{"n_layer": 11, "d_model": 576, "n_kv_head": 9, "d_mlp": 2304, "tie_embeddings": false, "warmup_steps": 200}
Each number is 128 + 24 x the weight over its row's rms, rounded and kept within 0 to 255. Layers, rows and columns count from 0. Numbers have three digits each. The size before them is the row's rms in percent of the matrix's.

# layer 3 MLP down (transposed), 2304x576, rms 0.116, rows 982-1054, columns 0-95
107:108125124120097119114161123146056105126160097116110066142085124144124131117078117152139118184115141120119157094160083103110089138133109103114139125145135114135106131129121117152105100103121118137163104163147121124148151137165144075088139110162129158149149100086167121100163130074102102124
098:095132131130100127118105141142095123125109120107102139139182112114102093112131140111122139128152108114159178130094096108116156101117119070160135121151116139069133150162094156114135118141090105150099108148091089143127118127164161133096101134120164162125107130149134139142132136126101112134
093:094136139120092114125152139118153132129120109110105138118117139159112115170122136142141102115077144112153130112116120155138091180118147141126158155125110110131215080147103155121108131102119135156105128119131127159095112145153181098144115109140132143113116118164100135121103103105126173120
104:111126116148130148148105096112181127155098163102164127128137106108116109123106134102121098119149115160097133129076128135082160131110097140117115137152100102126129123148138105118128162144108139129127146135122111128111111130121135080126114122135165132109108153150115175158140121131087142093
123:110125187142132139149100097081101109138095117138107138070108106062111127112125124118175132139158113137120086126141128144130129129104109131141101105093102139111093108145153142131086170140138122159136137133155103096090121103160172126094125161147129099130143155166142102103102101134128132136
111:136147123163108171127112101115151129120103178106128136095094125104149115129140096140162133098100153116138130138167109108146130131149128116121131129139153097121143156169157152163130153139153155085160121105097124149154184104153125098122114162147145163140101098100157114098125150169137164110
089:133147134133151157119127171147122130104096155144155107169119108138136162162113138130141161134133119126162081120100110139139079111136135149111138114129145104112141130214115116129093096160148105126174147130141091096159144169144144105140181124096140118127126148121106130121071111139141140198
096:139190152139143134138129116126174121085145110123109089118176152165120133148064148119110118140108155116105120110149140090135115077110140107157114120136098118126125138154121095104138160152134075140123139101101142114124154115132108105127112123115099098120089086100129099109102082120106105140
100:129121142147123142143132143113152126133134116122161153083181135127107118100118140128144121108096144116151119143126113115106159127138189123101140089144112125094140155074129097126095123109100145138157142127081107136123166090144141101084143138132138144094128093092125125143129110125120106145
102:127155132138124168166124123190085136095100126116112131099161107114102123168135128136120139133087118144128128155094076138101134071145159122128119135149161167170114077138142110124124140122129119153125129106099114160101106157118131110109147135127114113163106152159136108128130117116115152131
103:136120116153135120183108129100135156117127156113114109109131165144142094131073151102120108128150130127122123134115134096110152133108099114121140126155138068110112162136125170151138150107133063104156130174143111121125129114211162161099147102146124103086110111183114127169117102131101163086
094:132121151133131147124089084119110127115098155152138143115137172142143138149128149145126088115138162093135125125163119129162129120127139110106124169140155103164141153100132119108092120085127106152149109095116081154100116163137123173131119160114135188102133121140137116124146173124119132150
103:111116141148126106119158152142145119159193141163144119100140132113120115122151170144159104130151117139091162093153147116151118129137163157136134106115114147134127131109130139153145129112119110112121155127074126150208130151140076107100109125124117109134123126128194114138114117108151103114
100:081149093151094084161129094099128155132100120111096139135119157088113125111160112136135129149135113121136125126096106154126106111137168131149098106101144133160152093110103100136081123123132155142112137159143106113094124129085114108171114099127128135121151147100135117106097141156130093152
098:090153100125120153139126069133145130125157146161131103095156150171133146125133152151151108116157150128156143175159160128097116092137123129098128185190122114128113132104129083144155148127153139154132132100120098104116117090154119139109135121165140163144168119162119136106099111106161111110
097:136148108134077102153149152109163124115112098080125174132161107134182115120156113113106147091097136161158129119134168107098138146095111146108140112105126149167150134108109138092153133131105100148152157135123125117116136073126129127128076114148136115119104127136134110158203109129116156115
092:155108106114154118118134133131167143122139159103126134132131090123129072090132168148139099116162115090130142106097116114123160128109122109117125141164156131126137126106131136139154177133145151155094117147129160153188146147162132142141112081115128139099123099126173116113162104094123146107
104:142148154119133132137144121137158108105129130118135134141145105163127127127153142085133127123101132117146139113111141110164139112129083159133135151141126128121099147127135124120120130158125063113101142149130100134118127076136100100106095101106114112158133104109114195085147123117139160143
099:137128119144158138101102165104199125097134139100157137091100120127108124153110108118103121188124125197168116150152143126121155137165126150048115138166169150134116142133109129082099081105195162145145092169153121142108153124076129109134147099136124117106104173128125107096133128130109117115
100:134125093141136095170137176090152107103147124147124180136136165096130122166129105140132129134110107151139133117096145089138187141097129154150120091141165145112116155149164159157139118143124153142116148122114179127107168153106124094104136141067107204150100138109120119146095138132110139144
097:107138159144133110128097136148085118105135117144118116134106133161138171093148150172121139123142181099119132089082105128093136134155129152135122204125157124140117106136092151112144150090146130168127145079129149107095120101122127162098117117118125142153118091100164144135124094134123117125
099:109102128129132068097152149116114182139076112141131121126130132140150121152106098116157137136132147136144106113123138105151103184160137119120139148095157106147119164116148114155148164204095153129140113100127145126167109149146117119142098128124086146132144143128099131152137155161117109126
087:092130152062115104111125142153114141085111142108140146099124131115126120122125138143137156116138064137116114110145128160107126135114150107133122126136128118136138115176122107141109145138126119114114146203151154119144162131126183119104115128128119109114143116152153113135108140104175132125
104:130166162105117130122135099124171124125143145137120155121067092114135125086131101109082142126126131159132132151093148123121132180110123098159124122125136107164125104113113119113106162170097089143134156178139153158118111106146132132140155157148189164152142134164109099153153107157103113109
094:095109103103153101147157155092155135109122138129124142116097117147151142066127108140147088149140133092101130140135155175110097173106132169117114120095138132123136151105122158119111107114138136093125124151136152136130137162159165178120096135131163135112106124156114145106155138108152120125
100:124117105103170162172155129101115122177152134143130136126127125121178118126185163125151181149119133133172136140121112088175109153098133148134144138147153142141157095115069121135092154143176141154144130151149151118126078115112149160132068144115142158152112101121123125109131184107153119116
101:114157127127083154107145146105104126088094158115155110119145116132103142129151090097105121113068124126145083143121118106103137151104123153118104096143092139114112129122141090137144137123120116118135136107108099094094119104109124119117137117123098132148144107130130092140153146153189141107
100:134140112143129206152120126112135131149130111141150113119120118122148125094119156124123120147132120148140110192122144140125112156107134121183131115194118113104179098163104128123118140108122107125122133131083116159114137172160144148159147090105134137111160140125128175141163126099133129144
109:162098118150143107164163093143145082165121173112161165111120115171111114120166123100131153070168128149130100070158126134129133142126132114087138124148110154092109170140139126161147101075138134149129154158137125122126128128118125149123120168150122125156155135130103136137107093182098118137
097:126114104128186136185125098205155081116116131130151154105127169143163149173152165173183113111141137136143171085122080164153132134123097139116187136133158161113146086115122116126176137086149135102139135132148071096094126121125103136123139136112101122140101139117101147097172147116087119104
111:067110143145131127148132161132137143125122120140112133138106148104193143159138169096106152151114171116145093112175128116135102162132138108138129135124099180134129122087146137180114126127094137086102096138141162123173129076158097165159098123106101161117102155123106108157147114145141139119
098:124090141179142135144162119090111137160089131120164109142105096119136174081156154117131159129102104101110136108161105174117122122111115126131137124135121103067145147159142124152156091118068123113138104085095146108156133142089145114126108125117126141094136155133132132137135156141124113136
092:170167140130151156170123163171118098136147143157120081164117128157122087092118130137146128141122158141110163132116106167132141172137161121125066141132133113132110116121117118123136123148090116152170118125147168118084144081139132123112109137127140146152115109108131168081154138114115088133
101:121115154134125168113136155141121117170164132140143165112146112132125124086124088143146123087151107145126080119114174107141110079085102124121103110140123176137156113110153122161155124142137126167120112142095059124100171108081134118092133159124128122152108150107144106105114138137127160127
091:147131127115116139070147125131127153150154077126119135153117098114121126105165101134111128127156118145132125154140149170133141132114062119060095087145124117125121147137135135133205095116126159107094098112131120101151076146147127122113134094112179112097147126118172141151135153123112149180
102:135110102199126108119129106143118125169084162155152167116113128131126156104178117111104080114134138112130116117128103135117130119121116146143099187108121150151132171136121177118172170111121120121102132092101117107110126127116126151110114109140142116099132149137099118141142159113124154142
101:104119155159141151128105078129098129179094157147138128142140152128136083122129091121135115155129094101116141144100144119132128151149143118089140166125137146120133132133119209093132114100183129108087095176087113127132150113140118122095114162144129148128118115126117089136099109137163122091
095:170135120112114127148138145144133093178112145103113198095126129131154122149111174125106129123170104146172130128113128165146118119142153148101096129068087161136125096097140131101136111145105157103129125124110106151108139109141140150162100099119114156154133112078127137120111104137115114127
101:098145192106113162143141111116138158114130163071154153099117145156127033144119103138149134126105151139176153097157105145153148136135125141123111162168100103123109135150134144137104134118116090130150145147110084179135107114119135083123139099116105138125161104113131148129154130133104136125
098:159103120150121135132118101121096089123147169167106126117105123143150112068115126157112151158105180097121146120141091130134165136050147150143098122118131134114097148094180155127107129095121118153075144138146086091079117120165106135142128102131153136145115121125071156118134126150136161122
103:167149148178101147148128106105118135154201164111125059161157072131117120134094151120118144122080110121114067104146140132174099126120135107087137125092131125152117116106145106138163116140132080156114123112109114107142103125141162102155138096157126100127091105115090166081126095184148143112
104:144171131121080148090092137095137120120161103092149119162121134142107127130141082116161108127155115159125127109153134137159120120118110128130185097137084084144104138123112105161109139128117108136134115132157128143167145140114183104088091116104146108155144090092121116149143136087125116182
094:145104149146117123118126153135116135152159116061174106175133108136127144137153082079138107138115136119144131121135072100143138163144173155136117123103122121135131106125149125168120141130110120130148139120202138134117145102117172123088111098118106154129093121131128150136138178093111094107
103:076129107140106100180121123127119085111109143139153134121131087118092167136110156097137093112092127095132106120123141150131141091144138156133104099138119161125120138102116127171140154118149140126106132101158107155108131150110192133116118152102138124129180101094123129157102153130175119157
100:117103099135121125087120115106107129118105100125157101114132135129127087132136121105126061135120119158150089106127135127114121107135134106150155172099141146092124119176135156080140126147116108054109150115073136154116158162145132162134114115096150095116111155108126145116147141107122139096
099:110144093135147105172130106104100168145155104114149116128088166117137147147115162141151139153170128162110115143129145181157147162114149136152134114118153111083149143153108125118147129138090145135134065158147116163148110137117135112136126158095091116089117134113145179156121088124082150152
092:162135134164109146139082106102133125073142156125125143127132117166103124148092121067087117129090115148107139161138101144116109152147119122116099129135161116162152095122115128119131127161101141096096122113114134137121158142123168166130139153152113124104124091110086139107089115132135081120
101:126069153117129115141138143171175117113142164129148109196146103105188078121117144081115145175186106141116127140109148164143113130142157083124150148163105135134115096097180117112119153112128107131134136171144088153117096121111127133101103127133114131131054097101183143142141121145096137076
099:083088121130106117092156107112123122127104098111117109138177111139122144148085148157118134134191151113114124103112109156137095097148099106110133142124110153158104130176146151136137158114114156115123123125160161115125088131144119125143167108068112089104151113139125142119149153103117120132
101:108133116144169150100157141096154110148128127115094108179127108150118127117111142145127145063137103081136106138160090171160116076111128095117091167156151150143124143153161114123105128112104120116090122155107078153153119136133172086098173086156145142152099152103132158160140115115132120113
095:168148103118156115115187110102160153177150139160115123127129090111132134130087137158124111069140108131146136111112138144140142110151142169146120103135146173118131132141119094123100140136120132107129142130128127156117117126118143068143120120139107116163137111179101134143099099109133102079
098:154145126137139092147102094109069117151102114147151143155086103131122155118143140159109130086121137169121129105137104144112139143150129074128100109122125090091168141102156143110107149148122115152144069118119111140128121166127122110104120148107106111156153129118099109153165096145123098140
115:168124133118157138130119133137112129128127132158141095117117127054137113159181142134116122152090140105145120125129173171134130083189134139115116101113102096131109152134102132124160112124124161124155150114099168136126107098125145152178109165123091102178151143097107153135121117086127119129
107:138085103114101100108135074102142099107128101127164154148145189211141141135121132079145132112103121090162160104123144132109108124157125126191162150130108154167110125130114174128130099164114122157133119131152116150164129159143114133131115109131116138094133129105098126156103177128161100132
097:122116146096153176116112144117100168161097131128156173140133172113130138175073109118133117121114158119163137109125153136110140144115137138142125155114101145105133115134097147131137182138122130112136139119122143122129132131145129109104097166135128141093106165097140153115087146177175177156
095:123157131130171124140118143153151113124122128104134123146176080105152095103115101137147164132098108148101123153149120116055147083159096137145081115060130148117124134098140123121097109138175148090126128167120141167139116155114132122095104114153093114107117117162165167127122115134164154123
096:131115117129121190156089137099044096110160122115134139098129133144165093094161173101118083100137187104136119141155131136144129105098162130156170131106141099129140136108135107103090137102102132158131112062136094140088165136118121130136110183128127143101124095077127162152085158109131123133
094:134135118115138163145131125149088165126103118103125109111126136155144109119059120115099128119130156135148155123111144175141079133136125112143113144144130154136100076134123138179097140117161094093150138121124137130133124119109155134111117128168134150104110126182164138128107175143162121148
098:158129147069181114137152097150141108115124139177129121122093100125097158132112160161108118115144146121154150137115127150121155129156121118124102180157123128133146134184133136115111161107115088127110151104151142104159083139157124111179154169127089110148069138135144152153156155131102124128
101:127128136137107142132148143172108133126122118142080100138184127086134139121158147072132162131132136171129079113148144061082160093095151138116124116140104107093118127087161145133110127106140145128139125115132157137144114085114155121051109109134123170150114142117135170130096152138169109114
103:126121134124126127123102171126123132120167140103112097112153098129114102116132117126140122145168145127166090135112139187077136141158148095159097159108156093094108129140143123099143135140107182099176125128121141181085153117135123108098086089114099133137123104121119147166143125110106144140
104:159110127161102135159116149158150094158160123120156150145150154131117140141126175138123112142107170170149101076105128142134160173130128119135118128113141143154136134175097144103205112126099111124096095120132151091142153094156104141155129143176123174100110153099113139096084131087121164136
092:134082161119096155137119147084130117138091156143094148121152164141127104145099123133156103104115088082071144150087109101106133135125109149089118121105079160107102165082167090122100130139112108146132130131130144071145160139117136129112124167153124092142129104135067135134151113141131120099
100:125158153146122157125140086149111131153110147095155128130189097092166136139116143141125101163102147133105138145145118120093167126108135115090107147167135161147132157129142118151112088129128134109150118121132117144140111171109121109116142087111114121143111094093108145126124136146184078169
098:118154138145106149156152147126134141116068139125136139148121086115128116112149146161093122124135105152124138140128171147145109104129129116160122067126160107137134106146147123122093130149162106172126118114112143125142136168117088134129131140099140112142125115138137150112082085155066175166
100:127116139104095125101128144149128118151143118100091151108112143125131152137131139080160144144105151130116093125138097106136117099157137137111114068133138108134159137110117096126080154141131132151141119133136121131175165097149129111117138124152102121120128097063155137138120119116115120139
095:173071107138126112153153107126124142095179122117109139142138111132118169118093123135127103128137127108134156144115143115107098128140130167100137135119126087114134099091158104144151133103167151137109131122124109152140152141100104097130113086133127138141151133146100122119115122094163126126
100:136093120159150138125110119118157100063115129136148160137140124172085138099102161164124120106127144141091092123164103080102115135118129106141131139106098126098164162133136138177099159074147148070139134102141124135136114094118160129112147134164142121104153096117121169094116182154100142104
100:125135141105102123129128109152141121094128113139148155134150137149093143151136116122149173185126126101154144152130092140128106100078116136164093163115101143148139113103136182101181107110126128104166147125129094123140110120157138103105165132157093137138120114154155130114164094087107098151
094:109127118132138125165097169129121137126104098124147128133116121114101106123124132134132157152147121087120192135125107150111091131142164148143093112116170112085113132088118123151107180137131105142136132121163115174129150096141121103169132132109120185164120117151147123113122132118130150119
098:139140105129134143141099129161146116161100133117084160129141108108079104157117150159116152173118105108099155093147140138179140095114122164138130144142134120145126124171123125123111115120158119128171176142122135158125137129174133153142118116151117147099114162131106124147096116130110160090
096:081113151110143116136120124134133092137102080160131121146102136168171126139104191120126098140165103139141132147148170134121152131167123137123111132095126072133135166097160142172161087115140129122156116136068175113147144127121137108119098110139104126159159125102109189122128101108150106154
102:114093134136107127143081126083135179118147108142133151144174111145143160119083145161122134120121181131128124110109114147104175134142128202097150090113117128157107091127130142128155122123114133156133117113122137095137135125110124156094097118119157133126129164120131203121182131133147131106
# layer 3 MLP up, 2304x576, rms 0.123, rows 983-1054, columns 0-95
115:159129094128136149084136169100126111136098132109155154162167148156142098140121164125087108116101143128128129122109196114098125141077089135161115124109128192102100106149187126080088138139145152124162145140115116103089092105108137137111132162142116126107175125142115139133114151179151153119
088:082134112084151097127113106068141134131126151116110058133149132183107118179136141183097111150091170105136132135121127164103136130155194161097175177100105110151120138126103117115125137143143149160132135136135114096124147160137123117128085104157138139105151125116098138123069105103100163153
103:142141157116115136165117151142103072156127144112116138141127119119170129150144183121106162141136101096161122151125117088141108098101119110103104123103121148096130144128134112122145121151096145160159142160144113119123173115147088129133144117161120106136078128149121136132134099149102145112
139:114165116120124115127093099130143129068132113142148148108124120129125188179101103131165166088135089100113134146129130147121148153094117120171146119067082107168165116136143160136105146127122138146116138141105101148091113122140133139115123127142103067092134136150129149137111073121078123180
107:069137149101092169114119103076126114136150124129153117149131180126159144121135151136102184080132125093089150102124158151197171117109094109141147131129154099139128153108120138135124141143119149146096130105110124188097126108151084124116133132141160107121073132114120143194146122139140139135
092:095098128136139094123153154094140136136145100136136129109140137088152134112122145133100166137108193179146117147141115106118163144148140114137127140157112113097119113170116151088104139128151154149175138133097096132134091144164149127128111110115112144128100139129130117164129152135148158117
099:125147083119116134122147095149166122121120164115161104118092114129119112156123125126195154089132146100163150135143146106128107121112150129162122144118127127167142123144176146125139102117101126153179109145100160163120101121199100106121147066171149130145153129147106114171091131150138158145
103:152126157153114164120116134101160132072107118182097142134126106152136174114138140143128149122164116112168130118142103125098148121116105150089133129159093123123086094131087106111106134154102144134113138144097136130133121136152120137142141148150128137150115118146190141159144104134160108065
103:134184137093160168144129136137125151130128123121135145146166122133160133095118126087174091130133149165126094123114125110123169131096135136157124093162082174166065082146120090129142122103118097152157124158165121142152128133118134128086150115146111155143137129119124113104123134121143113130
097:093159152161067131136129161153093114142146118100110104123154149125138170120121103133177120155126125153135176140111148122152143147139079099141142129123106116143123137103109131119127154134137126121138143135155111143108136112130137151135125115112138098129128117099104165149119146100133140169
092:172140173116137156098150094147115103129140135129114137125103167139124146105127116171120140109103184146126106109146120151129134132082118087121124121123177107139150120124124121139114131084127076135133126141144127183104111130145089145115119133147140169130106148092107088171182137138111109147
112:143079162121134123126132123122125121134110096130114140132125109125124117148129120112125135134145080100136122117122148078167130147120106120127145109177083184138141137122146105147149124125177156116115158095090124149132096108154144110144103171128158145127149122129169167095097120131149119117
102:118124083143139171096099109100175105103140103177138107088106146113098115089165109117114121147125155118102141133162161119185190149120153145110141119147105073154116102101108098133091167139167136147111141111102122120077196116088065127132146130125142109113136175113132159160139142125144139114
089:145078136137159110144153144156128148153143135132158125180123107081096145106131144144131143152123099133120161106110122101151111142144137137086142082114157123124100107134172122106094160127135114108146160160126133180139149171085162132152095140082124167129136110127175134120133140128121089065
095:145133100135089096117135123157124137130117113156151087115148106132133103129100104062064108138094120123147101097145215097113184126138105135106114114141094145138094112122144128139171129097114147133152153077076161132120109123150147121130125130107134126165106124152121133130138124103104093138
091:125109161114146137138153141141170135141159087173157037108100152159118094123098132181131153146121149086109094114093188136160083129121149122116134139124084110165120098118173117099110143140111108164107171161181125128148153131147144122119171107096126112174101128115123110174135123169089145135
105:133076101110150206129124133133138133145129151113134146171120165139164157139124192119145130089147130135112114141119162137115088085137105162134158158094146142123167151123117156143162139114149108158135140175143120126148146139094136121117140133102098127139122146099109107126155145131117142144
099:174103124124174128117049170092122119117128127125130160132104135069158101105133097138121123120153144170132102141109120121116149143126212137101118162122142139146142127137111150106113137114113129105121104124124107132162127084069144137104107154115134136127192094135140118092168144136109151124
101:124161060125145123157124148132137093094094141108166139106091121117158108133124140116123139087138125135126131132114148140167134131092131182180143130164138137102078099130148108105150115117106098135124137102092107152120133147112108112118108123133133134149111123113143094100108150106095120105
092:086114143125104149120111148165093124138132136153120059145138134133117081167132164097143095142144125134139183073116119141128152129123151126105128175100128112112121079151119129113127120150174107111135145187156078172118111130141133118119137112070135104167128122119141127139149119122144105165
104:167130110145083111140136145153141131128102131120120135141108088158123129120144137179145146110117110118127102169187157173120088138131141138142146069119136114134108121174124108154137118112117154157157133121091116107126154115143120146114098187133136120172109112130155157151147136113101111125
084:117114119066152132142151116120102105101112146138136118139133144139121156126125137144084133114188088074072174147122158078117125126119137117076134159140156133100102124128145126110157143148130134117100119118126136110138118116115139115104097156131112114139123121135182087127139132154141143106
105:193115106128108137114143118128104131078099141144108135120140127167125143145118159149111138126132130177144103127168135118138106164151154121138146173171113153135129125167111137110144154166130104137095145117120143138131133138134082080151122114127140142148076154122084120167135135172079126137
093:151135105071139119141137094125144116136107095156078133081133173097118135125125103117122115141137145127116130137128154146164119087063098174124160105119107100123093144143107122126193145156143131174127123103153128160074081143144131143176105130122129119092134168156107182114189133116106137086
099:156153101103091122120138167116158179137119137108090119100139144121125119075108155158126160146121109137127118124128125088119175150142170164118127145112129123145117097123141115113088116131126134137117126127094150146116165061127111110127137120117063106138123091138083136133172124105165148181
094:131132114139114105134141124126139130129160107074130108160134112089148112107123120151126130148112126092135173162168104137135096154114084097079148135154101151089144103174132112098138068111145186157128128117133062107152122130091144116129143129131131101085123129153159127097109120094164124137
107:142102129122174127061142127150089137184163181144107142121141147087115170125127102128128146113136133132107146118124132110140105139154127134145067150092127143162134133147146142149145148150108121118154114098130125154120130065117113125131126152144124124121096147104141117137117146114113137116
107:125122190130111124072125144110112161127153157124130110143136099097146148125101133139109171195070126099089151175094156149078128095149150100115162131150129132107146150108148175134150116105101123087157119179125100120136149166099133130131120107105111159089111113126124148136140163097111114094
097:130147158130139104107147102121094135084115103135156100116118155131104163146128113151148119137138131119118125111092140070124147129109105161110161089095116182179099144096154196110144156141105134153121103164136145171170127093120132144141111132125113109051123157122089163123126163135125108146
107:194135100106094134107154107134133145161180122081127138154140085093122118113174102152130134103058106103086127080072102156148119119134143128161087124156123136130102126134124105116138118124152062114146131173144168106109138150078121107148150148108129116114160137114117139146098161093132119153
095:120134094130085114108173098168147117163120114100152122117107146162179113126084160073130155119117149108124148091104099129152106162134121105124137106109122120118115132085127135094116107114174178167100117129119174097121164130154149085159110143107133150148124109142152107154133113153118129089
092:133129167097120082142144117128131155185157129177090121136109083102099119100140086138104145125146130148152160115143129146100093121150115149134118151151100064137106102116160155125127140119142110110157083146133117135146138122102110118143128131167128112168118121145101138113155154117141097116
099:111135112144135120130167141113160150110134139148124112118078119126102136106137120141125116122122131136127140143097144119137155134108132107151088155094125114135118101124151140112137126082114136123093120147134135092139131141145130133132123109120153088154149122155132108142149160181153144149
105:162127113131163151130136104111187114136123143118158088131148153150110140099116124113131158107131127088129134114157126142109104129132136155139118154105146134107115128123133159172095157161121133137123116098105119121093109121104108119124115118132070092165134134125154100141162105091139154081
100:133128173134084101151157132157109115145115162105101155115097127098135129148142147132163119146149153092115175147124095125146119105140129168100150103154117146134148114122152130142090107117123158132101081098145130133161124101143120201151133137113118128150101174129126157126144158091120113097
101:141126113155116145115087115145155081118134104077101166111162176096125128143120079117152153121106099126098117141186144126103129135179142121124126133123140136089140141183139190148091078131139145140092100130118115121101079127122124141124141131147124142149152123117127104117137114114148131105
092:118114125109172101116110137154083129133119124164093129119136100130131128131137142109087143126129122136100131135067169121121158153114147148127142158107064149095128119148087185104105077120116121127153125112152132132154128146073139106151144149156117115108122157102163073138115168136095101119
104:127109125101119139168087142119131111116131131142131106109114152111087095061131136135151189151162120174167097108139106133128123111102149145105131158124164139116158138114151109136107126125151119120144126140152096123136114105134128178127169165137137137102153116155097142119137141137130140121
091:141141146151125115119117150134123130123106157145100159101126107138139146134091146140109137146107108154107143119115110078146140137127125128137149112142119099146134117084135184114180131153128105134134150129139130117096143100150109135100122167120150131131152157119065145142138120168162141166
099:110073149102141140130158096127093133135100112128125145173125141152122118128150087147150086173173080137073123147105123089115130123154134114117155150128133114167136124087150093132116102094089145130133102103109142142134167163104146171111121114151088140140137128176109088122112161105151090145
103:165108118099072156090124158129148111123140083113129161103158080140142130097115145170113147131133124136133134175164143097143169126166141120113137139135132119091104121131109090142116125113115120155155147097127140125156096121128116067148151142127147105117137130124132144140146124119156119153
092:114124118131072143147124075117091120115118117147140166123137114147116117094136141133120154159151131155123172168152097116110146126128123128102121131086113147119120141106103187088123093134151168111139120113147108089155119098160181096145129085107097118106143187156136116086113120123164089111
105:150112108103141114076090118129092112109134134076123124112138126128099133103129109156138143112175169153186136137125135114063086065113112153121130147183149175097117110174126157161106089138111147112095135134139093152147145147137093198177118143128146100116105132128149127115148117151158132130
107:153116180143115136179107122172118129107167143127139155121091125112178095116099119118128149097118104155165159135140121141113134109130148142120130081138119106113141142125099108167138126136119148136142127175141136089111130134125109171073109131144130105156101110137149110164181135149121136128
101:134129122112150134133109134114147165124076125126113134122119139134147125132100130141106112128157128098134117141176132113136127124077097132157103162139143126154091150159138158110143093105125139128099136121106134134111134147100177155160103109167119155153122165106118069121198080127111107151
088:125129162090159116120143115128145119108162110159128139145101147099124101145153128134104110110127109132089127131177147160102099151137169157116070127152161119103127113130108156197087121133127125131130154119141148150141137148117157144107166154127156140125145101158128141136124105133093104143
102:163117169127109146164127155067139126093148111135125132111084107111084125127134148131082143108096084138147098123148147136148098091125133112161138134163142140157131115095112094116139105103130109129126116094118150131100108152074126148092172078157123130133143131107099157152173126104103093112
095:148122142130120099122145135141168139169114121119138115112082170078120100105140121148129116132103136120147156143146103082114125138110106100132132109147130161127115124167123148120126105128093140129129140127113127114099143139110152112110127142147082142117127097172114138145105155140157143114
099:126161131116130117121130105119119125125082122118070144131082122137134092092163115158162139158108124110161139120162123124143135135131114159130120133103112145158112103160158100087105164095140128131112127146113106177142139135112178072132122104095155108112110110129115145116146115151122151161
090:113135107172150125158155112101089102154149114132096095142116146130125077122143137178085120100154101124134138132052141143162153145117132145111168126174109143152094141152124144124105105142139113154132143107139132125147118122130107131162126097155085105111156109135117131144135156103076085143
103:148126138143149172110180129158129121137113125096134127117161146130108097138153170072078132139131197157117120131143127141112112143096112142066184104130076124133119113131129153106126155152125091163148134085101147097123108122113127110121116083143138116165124139136129156152071125148138115160
115:148101079145110131098174144095090121114141146125108152126118148130108124105125141088125105135144116117124131095107124102092126143100143120139134130165097129126092140124190128113119129107120112126147145131186128099124120167170099136151145133118175150106126163089139105106188175149117153124
108:149122111117159112136177113138159098113110158108175133113108147121106110164108133124105137181097091133134095085168139078173150148121110144153157099099121105140150116087147135135138162119073129118113125114133150137150135151126145098173084137116126109146113089141149162152121130116125115115
093:096118129111111112133124140160129150119092148102144097108108135133135122104126113122157136102116104135119107143136149118101135106109110133126156080180130172104105140123109156115136163167150105125108134171083109119125140142111123088138148153149127151147125150097137140087120139100152098126
096:101101098120118143139118124125111151203141135141140127120109125139140117164107152156120118131111118110133101128104123136132112116156149113131141132133134120123170130140114151178135150140137123127146122141139172172106172126114132145109156111139109134133119144144146124092150139131146139120
090:160122150139137131102117124134118096133097135135133087138115157171139086174131073156118123120169114158144162118110129104153127145156154165109166158127146064116162094131120101142134134139122120147137140105146130111116147121129175120136164121141175122133124115122112132158161141105112169139
096:146148128103130126138112133113117116118146160128123114109106132124129158150154093111074132155098191148121108124134118113117144152113088150100177136116111144153173134130150106130169175130106107107125140122137158082134148138127107122136145113116117157142156122125121124071120156096131082098
097:127124147158150118171098151145137113098115115135097151109143104102055156161107113183117146124143107121106088153109155113126112163142166094090140143090150125091120146127107152148180112112130106156143092150157086130191148149157161091146173096139097141156136209098133084164122134111136159121
095:134121139116139127097152118143113166102113074087111161151156117090104142156132112086107124176138096151112127135113135122126093124200125159121121135142113110162133146137135147173115142145112089120140105163108172122148092139139111129076121129138162152134126114096085115148138134125119144135
109:108129111188137159148073148151158119135157163186094149127163124074122139122095127144100115094140164147098105104091124133116112124107112112110108081137070148119123142147137103110144118098163151160120106144130123135145091140161129131155128131137128106130171136133143113125151108148134157130
106:166108136119153128105126110089104098129118108109100149101126141114168129101132154112116138097103121115121157134138072136130130136149153118106157142136123108120130154111106157117121147138074144109131120111111070128125136099177118140153104166144119141123148110149128095118109133134097142148
093:112125150121134140097101130085126127147119165106185139104117160156168150137134132166128138106144122119125151152153087153108136080126125093104168153117171118144119117129132136145095153115143121114138157108143123128120142095085115123157125157149142114141094138127158134115139102125112102132
099:110149140138130115109143091119146118147121119137162121145178167106118127132154166106116141104127158141121143167114150119094131149172148143107117141089093118157133103125177180091125117163117082167142123085110142124146130141111114173140119154150130141113110111147130148132151118123185155120
097:078135125170162129150099142122127125100155112168123094140162096154117116152128173144097099110106111164115143116116102157131075124146100094129127104128128093098159121108135150115155125122180108130135131128114125141127187093137101151138084137116143133136154141086090167137085147173102125122
102:167064133140151098142137173135140106130083113118100153137129100107115122142110156105069095130147156166102117082117175157070104110151141156150141133196142096137120055176164168122166131125133140160162105118096127089106126157151117113090120161119128138141183151165121113174159136129150104134
095:158138090115157136127143103153149108148121108142159137092119111126100121103135152118069141167068096126129094163129184092144131147113132154121112125110146061135116118136141133123147142124166121143082135129114087108111141131078136125111123090152136083150095134162151106095142142117114163101
099:119111155151139154182158119131166112145142135114150093136133110096093146170157094115123088147102101135146146136139139148154147108126132184101143098159091155139141104133114124121134110111088086160091145099120133144144141143108124120107096068123142106143099119136133089125098111153130113160
101:157130111102098137108167128128145110153113151117100111094098103129136138119153102167127132124122143116165139090116162182148135130088157129137101161157140119118126106144163119110109167106155091130162157099157132147131097080139100117076113131120104122152125125122123130153198126119134173120
092:158159145103172125098134144125134138064139092120124116113131142166140147121142133146103094130091132094117144154139146135142077134122114120142136092130113106106129166132106161131140138137131124137131130140171140149153133149122139145189180092073160145122122159126133113082086137133116138134
101:196111075124121118147140144148130097130116139143213137120105161097139136146150122134132140156106128158122101103143115129140162149106114138118156101132131105143109113168138123148115135123179093101157124105107116136170156124143124140120136090141099083153083153129120098169138140124165135112
096:157116138124140152101122120125127115133133153168140126111092105115107119118067125161154124106081114132167158148102129103164152139127110131116113128126119146128112135098142117182131150089107162108135109105135119132105146086119138136101109096135149114105137145151116160111143107147133136058
102:149136115125138157121113114099130106123121149106106133124080165120186137148182140098141125151150154130119130111117124141131110128160113141100134083141122149112115136149114104091110140118112110175182152105112115075122174186122129092157151122158149088122146116110143124116146141131110106147